{
  "n_layer": 9,
  "head_dim": 64,
  "d_mlp": 448,
  "vocab_size": 1024,
  "activation": "geglu",
  "norm": "rmsnorm",
  "rope_base": 10000.0,
  "attn_scale": 0.125,
  "bias": "none",
  "init_std_o": 0.00636,
  "init_std_up": 0.0381,
  "beta1": 0.95,
  "schedule": "wsd",
  "doc_mask": true
}
Each number is 128 + 32 x the weight over its row's rms, rounded and kept within 0 to 255. Layers, rows and columns count from 0. Numbers have three digits each. The size before them is the row's rms in percent of the matrix's.

# layer 5 MLP gate, 448x192, rms 0.156, rows 0-99, columns 128-191
100:131078140096156087140151170144042085113139096152098157109139126217095079132102156138092081167160109113162139148127117125173135146159155118142064085129176080103124133120124148112098116114095164
108:121175150123122141197110139172156118132186170095156144068156176116175107197123145150154119113122061128065120158138171103133094107122113097185125050106110064167128172127099094130160178137136078
096:118171080178146143085188188096063160135099157108097099146112190112131166147110153107106127074074128180101129155139132203106134165159121127092106165090075191149081166104102090166201112073150124
099:145142122157161103151078217155150143118178127126139135134166147089144104129167119113106111123181131185107085139105096037123149098099149109129116046059112092151117156179123154109132133134202133
102:139188084141087090159181128126128186130088114085185129139101140179157123052120157182114197117173115135126177096136111124197119165138121168138180121112133160138190138150123172101110158136091139
101:155125122129077074098145100112116172061098129146148191107147142169090109135124163151116178117144107109098140124139093119072113104112096098173159147090112134121107104100096150148123123116144129
098:132152187047116140194128198118081108140151145169129209142112104091090135116146049065168152137183172117115160137125109085101096123111128124107134145112092123105133142175122143158077140124161143
100:142136159095087107157068118105146113123126130120093131120146169124116130142069164148130123128116100147077195139185132099076156148200060098143134179143169075182172155099110123177161197157168173
096:119138072125161130168096159142115186166155096111120155091181154117106132128216103125110122170168104130210152095114208120069114115132150135092126094075136128112136108132117130079135088121132128
098:127129108163208122152160136132140153132145132131152114130169157172119151120124119151125138132143130136047119082168102179093085152111110064063148118162151131065185123144125129087095145162137115
105:107161145163087094122107107111136164170130073155078088206150138060128143086163110162117161209136184164073195143134105118149122113153113145135136151196126128103147174144111132157063111089120118
101:128077170114134164115130107101113141120113182087177131120119129106119115125198145162138153116166078137124069122079139103177219074087109061185129149163148061098139096132105095138106162133131124
091:124088134107075169189123110139136118164116117170124173098130171125105181189149134139163111120155155123133064101100126123121133129086150109133146170157126145100082112119100116123106067129080171
105:161143155117166146126114111184112067133143126119159162125069111071097138214161136168087085090160155158119152048182095085146074132090153120118206140150107124106048151128080158145204111135153137
107:100167061147105186120127053130140127127158096105111107117088143069154090110094144120135134153099141100126102091137086130108154157139159160194235124123133102176100125111141164096185135130102180
101:116144183129120147166122130160096102091169187147130140147105122132079053095114126069157117136135157111120168160139088154111159125149109128141076135142125179156097119114093176100143063166103130
096:182135074090134155171112096134076141095065080166103196139125186117123122151103125117178151184116103125128074102127144110131108076136132128166115115142110162110166130138215163141108146183112160
093:123101125146142084101207150123112084183163150100138105117178074184179117082126119156136222074155163111136175106142111125132108172158150129142124131114095109159135102144133110153174055116132158
102:157170124121044167174113116133153149153148113083172105143119120135133184192181146094119115109157073114144097120151211114102103117178062114129149068150091133109121165159181135183110149143143060
110:140082114159096151160084134172099146153159157168113162152139087139086102124179178121125124170216118142118156124111134120139096140132196128168166136106128117108086194129148181157154113124128183
097:151119122169101133177057139111097098117165115088142111164120149159090115113170098142102118099109097117169066137104131120107133169103141178088103152182119042127104164130067143154121135126143109
103:124123120139139142107135102137109163185188138110100159128082119129135112173138161196091153130150126237155168097135155050133007152126190138083127152095150160142131118188087170095145158143156090
106:107120126127136162151135140138096159114085155170166109160129119123132146157128122194150150117127150103120164117120174185099101147153109142161066158079122156088077148142156092096193166153091163
097:075114120134030076147158136118065137182150152085153129102092164174120124113143153118153111142088139139123157170103123139150138179134122155080150169109123115162106155075158137124159206103163134
098:157138183121173109158103122139163104149140162157038152129026100171150092078097113092118053151130155163133123112082103094057086167114108119111133162151178133119123098098150087084155103081063092
101:147142130132081174117153125143113146159095152110143148144136151164077106207138127153111124090127157149146126148104143139116091145169155138109140126090105233108102172104123121156186143151085063
105:130154130147110056066132128179103173130141168151143129070151160087133089098111136144185134167132119125130157089078152189151129133169120095141153095111119227143118091118188125129206130171142149
104:143159177176126087135135135127134153169099132114155116165120143112115152120128144054126137111152105140125111161155129124092149122174119031134071089176164153153164153152140176173169094171199120
098:129126115106167135111065104161113179073147119114152127172134104167095151120102129069114168120177116118124131105053157097137155086097106102135120167155081158107176157108123114100135092187168151
098:141128042119083114119175093126095081169182148089192143136159094124184137056187175135136161124143065069195167098152120075113133114150142193131161094160117094168103082099123181111180166167123130
096:128180080146104120126142118126095166074163118110075130173104131094165204126128070108070206177136140130095099140188125116114086138132094119121138150114124146154113139097172159166096085111142127
093:129114079123159116121115119155095064181106162142085123044110143122095099106150102150092162085162129144138122150163151118040124120111130113145134130172093205117107105135162133148107144118151137
103:077084174149188126123186092151167124117156130084149101113123167099148111156103065190132127143133127098145101102066145135168168181186149161155099184069177194110159152097139132098097124136165087
111:161125142077114129126130108064103156099085122094206105122128086142068125130176166144141180174174149133107191112095227103108099122109152125078130155068189095108107129131131109182142141103098118
102:073158121086121103134121133080159126116116177081051136140091148134094184170099132111134154109124141181142135133120075118116161141149140165137156198119087109123169147094146104091116155120124157
104:119123129093138106115083184090117113186100068069147082176131143097068118188141099103102124187091141161096144132053135088127157174084166136121175164138081101152140087131104097136106097191148105
097:165111194150126096092167158083095116125120137155174063130083132082133095085187126081194083166146142085113091179169173128146164138127134165117101129131150131125159089142074079101130127103141214
100:119134149162146080094202081121163181071164066137116139152100181146127119158199158093122140097093148132148110113121105173113112101147166077116143165158143123162185119162128163134122163087081154
099:093142142094119031102123129183163124096128142132115147047114188083140169157107101155119059123144110134133072140119107142115170155126091144063190152122056153118101158145147151193131078126174111
100:041174140099096116102142153179106143135141135113148118096099091093137074160180161089097155149136138139138119098116104158168158100131112117156108138156096106099110063090126126189164082134122141
106:165140079172121130193145140105093126140147129140190143157106193167123129150120164171117119134129120199160150073117107153109088068148131146178109133079134106154157134102122158141123123089089143
096:144166152122134175113138173116041123125142152147124151130101066171123063145171140132143125154094148089111116044136162098106110143092128156138114144079125135107145122144136164123130089171158132
097:123142134090081189105130182141154191147131138138140134077186081171144120131106168170134139124079138120105091128132122125132094142015122099113153107133143203171155051146136112118111090100085119
098:185137095166108123188144076109140147124087140149133073138119148126189125161131098112143117091084147157158134090140110146132112166118135127202138096078098181139155121090141162109177095112153090
091:116106225098173106145132109076189142162161191138120141132128116113163109153129136171128101133166078126134121132109151090140147090166135123155148095110166094192150123191156155156142151107151088
104:077127172119099106139155165153110128121119104135135116177114161196114103122124086124120033109109155113108148175098167078074205063174181108129110080135087118133108134091098153164146127149125133
099:125163147097145111170131063177104145126117124148036146082124148170130119140083194144134126168121102121098170095109138094085184140155180152110092111137142104146096138095121105147144140181106155
098:152177123150138094136147121103090090121209149109077176151132135122095178123109123114123137147117113138104171119112155121163147153217061123137180168027086115157143139153159103107168138093098086
105:096109105125156155139100132083115110133171080153101153096120140130120163077126095126146156097100144136165081089164140101102154094125179100090187092142142134066138128184137134173107090145136070
099:170107131121173128131185105085050094151075116113122120127122066134099125117086112129080146185094107118112164171138116133136090138194110093131165167096119134083122130118106137143129163170050140
108:132083116191154095138107141167168211080120094107127132113133083150080106095117097081131093117176125072103115142183138098106135120161087118152094145110087152071119188131201166166110090139183129
104:133074156138106087156089142169121147156135190147160107152151153094113078145089090156160138190098155104129156084114112175121155101145142104099169185142155136139105161100110136076108110143121156
096:130116138090086133107146110135104139129106132138144184144150115073093126111142122092122152106141140105204175200131085108171163092148201096103161097134145126106081094127134109143098163114142181
107:123131136109154101176133127173184164180105080126201076164122136134139125111176125133106161143170086130125118101142098092093128136132084103194110134191139110110144119089129153151180145131131115
089:115102065114133126146145150127128117141102165187149127172176138136146169166059122150092168140165134157155093188119170135172129158121077138130124108136029096154067156087137171081154148156095134
098:108145102114102174130209119090107096156146035121135144173099131136112096144144135127126172151076181157148076086119156094106110152124130098159107173113192085100121185141130112132073063148128140
089:086091160096136129143100152146073164104080159114137106099119120174073180128144109081090126122099072085072151152116151118179145108158139100174098147180098205154128132099094119088129142114099111
103:141166118111153128114201139085100155157097144195075176155090083162104133143110158152150179142138121069160058152105136163173194108151122165099165103103108129162149128171087189147130144149148120
097:084134094082155155089155082110086123115169133135153172108139099132115056151151146148171146175137121117091081089197177092091131149148148155158125104139168177096086152104142196117096120050116169
103:140127169123132177138154134151149105131125123163110065162170161150098192091096134143117119170136145167165092177127127127125136150121208163157113193180139129148120143136051110189086149073114207
100:080114128095133161149102125128129135148117153085185154189108117101084138174176191109078132094142078093094142110149172085179152131140116117113129118137194168152105125146200159171124088104097132
097:140079124134059116158094142126106148116169096084164173110184087120106128107172099184142117116106130156138153141137119043073086103162097133081137122155074128110106103116149111134137087168199128
102:149126151107093061093151101058104099150149147159039108112140153078035171172092164131141170147119171169109091136045096124186077162155138186099168183137124111137071094155078119137103138160098138
093:054128221117171200092137120105115107086131147149125134115123127118114103119112140194134180131126161162131106086137161174197150131099064134136139084138162133149087210113129096159181129102126102
098:103136137160155154145144152146163107122133078192154137142139074129156113129144120178081149095172096111169133111129149143101147087154146116135111081083141136138171120105118169151128101172153140
103:060170172099117080212133113211192104145139131153206112144129202148132142159118129148123136083123143133100145131145163107137159096151145061111156135160105060108090084125150185115132142105134128
096:125134111144146101153153075157160119165168144144132118095147083149129169103132124082134160115113139094147101140160110124115149076174071141105087097134103093117103068151098188097114134204123145
101:140126167143127101128109108153122147075152166185134098138163136125108094134119120160137128100133113157087149124108171129086158149079096105111150144184104125174070123106165111163114159146139090
103:059142129108105157132102076146141140135086090110129087191091122047085147188123178130073127157077140118148128148082123112137086129138160177102162160118155088106151105115159165160112085122117181
097:129159132136159128182098117162083112117115109137137170113172140118113176154123133060137118094096113103113155184119081162095181175161104059135099134107130178106101130129149126100194083123119145
099:087130128154129116099113096114160116127148100208142107137095074136086152144140085096138154145127125207110150163136160158120135117136175117111141188154072192168155128120142095176109119100108073
101:116146172136139096105155132122110163161144139152109138082107161089086086071104064160167152146139138090126171111148118162100138191161140095098179113133128134134138094169140162170163132169131116
094:100107074150066156097162106080112051140105118123187110120089082111100121114119145135082149144077109108136112116082197080123162143187145124122159149137120062118125162136144164117164124123186117
105:127106126090152123145179132123122152102109102158114112104100164140097106143099135171099103079132138100122164117093097084117112172124126062122191105112119101135132134134123149140105125148088155
098:178102102150086156113132138138104107130104171113159121079110150095128140084146085131146100201129137111182105138154131131115171161171176069075120105129136172126137080121145132058177155219093163
107:153153134103168181162132151139116127116125135170124143117085115181094135115152077156124138149102159085097115075094092134187084135081085118123155153112107135185122143130133162089124127128152117
097:119119122138140103185133151180140129128147130171197147104080126185106191108164124133165112098201100150183110151148125161175133104152105145128180069131070156112081103127137160118111132108127108
100:072122135155090089145083159174103060099115123167124120185116182094154099109154214161104076117157123133093135109146134149119108091098107157135151096147147077136132197130164077133115167137139110
100:138221132138131131155138143093109127142078152107169121138114115223167119123110147159151172131147125144127117091153095119148161206163143140132125129129112139128146124139114182070119100163110139
098:067109089066165090160083110127108143136116083143112175126072118162147100130105170178153155133134095144116163103124084126087114127174098109116179110130087147133130140145166209139100187124068123
098:098165091085127177133118117110080111224130202098135156116120153142181115075155152155109169116183102106150112137101128103124113138148136103186178132119144197063125060167202135153123173127116070
100:108192084123126118149155092179176122143162138165135105103097123124161149106144125130177174087084152132121104123138060136050134107180108067165117057139132104115135124165184101110111099176088082
099:100153119149109077104150114157186063145090061133117164171123149130099164124113136105131112120129051103053151142124127130122111149101167122123146208120166122111087146129128138183138092213117204
096:120132128022110106124033092131092149127130123099138116166116113135127210107130144076125123082146123130098119176126136090135151107134108137093149087070123107109104128114120099159166100120139150
097:167198127133098099141139151155135119158087114125086169103118126139105159111128186100153151092102161162104095073140145094154170137180071099127163095112105095125094171103121158125112080099090168
102:211170178134106094073104082109134102139109092161151166184129135126162119164099140131160114190153143093167113072132075137106164111122172118131150134137149145158099100154165117143176059112126110
098:131122123126099184181140140141114124114060113106157095154088126096082179185175128177111076118150061143164125083094118117139128153139127076135164187035183134126147132081159171140173076156166137
098:118169115126115123140102155168112177193147120116112108155110180134107134128131119122159197136141134193109104103150085108117154115136146188102156157163166086103095151135149132175140106103118095
095:103096124118155123136110127138163110152152135106159056141067077076154187128162144125105172082175111073126126177091192202118079124121098146130112149115166158118115128118138139150169107113115129
107:117107090100104148049148081192178120191140130139146120173110087126131098098044166150103190135160126097137161184164125128190156114179163147112128116191133156102129093137079196146155186107189128
102:132112140126122088156140116131120091132092125121101135184129157111080122139127173162070160135108167105127200066155118126205178123104111104146141153118191153114090165123129146112118139107107202
104:069079161105183083132164119131051106189152090121188138076137145091137109161140110143021115142161171119084140084170069122177144182133106188163110068081116127165114102181135078102143135142150124
087:119124112080156165160122130093131137132192130173150125150130125071169147177124126117074089167151127126152118099073130156169124137159143136123174102171081081166131091092131162167131137100103162
099:073124247109157141136137065086103133147108183144108090138089120052132130090108101091125136132124070091098104130128101103112172158163120171094102137129145128123085154176123100152186163173154108
104:072169137126136077062122110068067088177122130128124116031121163111095153184119150162109119114118132171152141068108102093163109090158202118162156104146137119129085132128120126174132140155095083
102:186098159098174156163132163124183157145142126170150117114087123153138185147101054112089119102096111157139108106098139117141061117146116169105163101160113098173089143109084132133170151128165084
096:135060206154132154115145131163124115152121161186121103180111112112119137092145166146078106191061170098146154084098138105086155053169144094139117120120057127105168136096137191080157166167125094
095:089091125117132132153162182092129081168120102155164167196159125130089142190104137056152152097123094108141121152105181125121172043190100135119100147133129173083162106131117158123152128108113100
104:053113121099132145132125137141115131151117099164150128116202137166142165135147154135117139157147104124103163139153166131131145159119138147063141117147187078187115076128140136092110079167138158
099:122164090167171154114179154127125154090140088131180145130092176163119081117100209153124133135132116110147126157075103137153142147128165155144144141083166115082098110151158172113145169094090149